From a checkpoint of a small transformer trained on Wikipedia.
Architecture: LayerNorm before each block, learned positions, tied embeddings.
Training: a variant of Adam for these matrices, 726M tokens, 5540 steps.
Each number is 128 + 32 x the weight over its row's rms, rounded and kept within 0 to 255. Layers, rows and columns count from 0. The size above them is the row's rms in percent of the matrix's.

# layer 3 MLP up, 2560x640, rms 0.0301, rows 1111-1116, columns 512-639
size [107  96 108 101  89 106]
[[187  91 124 141 183 184 101 166 184  96 123 111 139 132 204  92 118 169 104 142 143 138 100 137  91 110 152 127 122  85 129 134 112  75  70 109  72  91 152  96 190 115  99 140 178 124 138 149 106 173 112 120 131  98  75 135  86 147 124 137  86 144 132 120  86 119  83  94  52 109 100 111  85 132 139 130 144 130 120 119 125 146 139 121 178 100 146 113 180 151  98 118 130 134 169 162  96 122 119 158 122 133 137 121  88 116 121 182  79  95 147  90 110 171 142 145  71 122 192  90  94 128 132 152  99  70 148 179]
 [127 120 127 173 186 139 132 160 175 169 112 147 127 146 184 103 133 126 110 108  53 147 200  73 155 130 157 140 142 129  77 116 106 144 109  70 178 187 116 100 122 119  61 114 124 141 132 127  98 133  65 115 168 134  98  93  71 104  70 103 155 182  96 132  96 104 133 149 119 182 168  58  95 123  87 144 109 159 175 118 133  80 121 124  93 180 119 111 169 122 116 113  88 145  74 111 133 121 179 138 166 125 106 163 127 144 138 164 141 132 194 163 161  96 162 137 194 137 170 165 136 142 123 146 196  87 133  97]
 [ 64 126 127 113 145 120 171 190 155 144 134 162 150 129 145  99 194 120 100 145  99  71 223 131 111 116  86 146 125 111 144 144  91 101 149  53 107 124  76 127 131 109 150 117 132  95 135 159  55 168 125 100 131 179 135  74 121 144  97 127 111 143 138 121 123 146  93 177  90 142 180 132  94 150 134  95 102 152  90 122 150 144  94  26 151 133 152 129 156 152  83 145 154  92  42 141 187 167 140  89 165  16  46 131 110 127 133 163 102 156 130 104 135 125 132 136  62 158 113 123 170 170 149 119  83 151  88 116]
 [137 175 130 140 127 107  94 186  83  86 186 100  15 115 184 110 173 101 136 146 128  94 122 159  86 126 165 103 155  93 147 135  82 109  79  78  82  96  93  60 127 130 111  96 141 160 155  94 172  79 120 149 121 120 120  69 132  95 131 121 140 177  84 109 117 105 192 197  87 164 138 119 108 112 124  65 110 114  99 160 144  99 119  79 134 159 145 153  95 189 134 141 156 122 112 117  87 162  93 154 132  50 114 137 141 158 115  89 138 154 129 141 154  82  91 143 116  39 155 126 184 122  87 100 109 151 110 125]
 [178 155 156 128 121 189 124 125 182  56  74 143 120  40 151 148 100 146 186 142 148 154 205 121  87 105 160  84 143 163 110 126 144 229 145 153 165 135  98 114 118 135 132  79  80 120 177  76  47 181 160 116 144  97  99 123 124 129  81 108 122 162 106  89 146 109 115 120  88 119 175  63 141 112 112 164  91 126 111 104 136  89  87 158 145 150 127  65 151  88 174  93 108 159 103  84  87 123 101 189 130 149 138 105 115 128 131 199  96 131 122 152 117 152  32 166  96 118 187 130 106 129 150  95  57 166 108 194]
 [103 172 136 134 133 185  76 188 184  79 126 150 131 151 190 100 154 126 111 125 108 159 137 100 116  71 221 223 142 216  89 112 162 169 129 145 103  51 126 138  99 135 125 137 107 135 102  74 115 117 143 166 102 116 140 164 105 124 127 147 131 127 103 126 107 135 105 108  99 100 159 108  84 160 133 176 183 173 104 119 123 140 147  83  78 190 131  74 105 104 151 126 110 151 145 158 117 126 182  83 125 123 163  86 118 144 180 101  80 177 142 178 166 118 158 124 116 135 123 141 130 141 116 162 136 123 164 141]]
# layer 3 MLP down (transposed), 2560x640, rms 0.0301, rows 1111-1115, columns 512-639
size [122 100 107  97  97]
[[185 160  98 130 154 111  74 152 189  89 149 127 179 141 140 119 179 152 151 155 128 129  85 184 107 108 117 100 202 113  88 143 146 161 111 147 143 133 177 142 195 161 158 138 133 103 117 143  90 120 127 118 159  99 133 168  38 117 183 128 113  76 151 174 106  85 105 101 113  97  77  73 132  59 126  94  99 123 125 160  99 115 153 143 119 125 151 118 151  90 153 160 134 113 132 108 160  43 177 118  91 149 160 117 122 203  99 111 105 117 112 170 125 133 161 133 159 153 157 109 128 122 124 142 186 155 146 143]
 [145 140 160 150 143 134  54 138  97 133 171 157 109  93 163 106 154 112 160 134  62 155 145 153  95 135 180 124 172 138 127 130  94 113 103 100 109 115 169 157 191  64 142 169 168 128 109  43 126 145 170 189 133 148 156 114 145 115 128 147  86 131 121 111 109 112 153 110 176 105 118 128 131 107 102 159 119 120 148 129 108 146 100 114  46 184 163 148 162 103  97 142 129 145  87 160 164 103 170  88 169 137 128 133 128 124 133 104 125 155 136 147 188 168  73 129 189  86 135 138 117 100 120 137 139 151  95  99]
 [ 67 105 177 110 173 155 131 143 140 103 186  51 164 100 127 141 147 137 114 120 102 194 177 122 160 145 155  40 185 150  90 123 130  77 152  82 128 114  92  94 105 114 174 149 148  99 152 127  96 131 164  95  84 144  68 110 104 113 142  78 110 162 143 107 121 104 133 138 107 135 188  94 155  58 112 112 122 104  94 148 114  68 123 155 104 133 152 116 139  88  93 111  92 105 198 129 157 153 140 140 135 106 136 117 120 109  78 133 139  64  98 128 132  50  98  68 138 161 128 175 134 153 161 169 138 129 134 128]
 [130 125 188 142 156 128 150 114 142 126 123 159 143  77 125 156  97 197 143 147 167  96 163 139 114 124 171  86 177 105 171 136 154 122 135 128 121 152 135 113 135 103 163 171 144 155 102 154 146 115 162 143 140 161  87 126 119 135 148 110 111 140  99 180 119 116 124  73 107 131 110 146 110 102  58 144 150 165 134 154 146 153 147 202 134 105 161 174 144 182 103 128 142 167 110 176  94  89 150 120  80  95 152 120 138 121 132  75  97  59 177 114 102 100  64 193 118 132 158 132 139 113 157  73  98 107 119 169]
 [144 139 124 194 108  66 120 156 123 133 148 108 154 148 163 117  93 124  67 135 168 119  73 142 107 139 145  99 163  86 117 139 142 165  89 159 153 139 148 113  59 157 143  64  97 164 137  97 124  71 140  94 143 145  81 160 124 142 138 160 120 138 148 128 101 104 152  89 112  68 139 155 145 121  71 101 136 141 173  71 129  85 158  56 161 123 104 145 110 176 132 140  89  95 158  82 124 159 105 140  99 151 160 165 153 186 147  57 142 103 102 144  91 177  76 155 112  94 166  92 121  77 207 170 193  58 138 108]]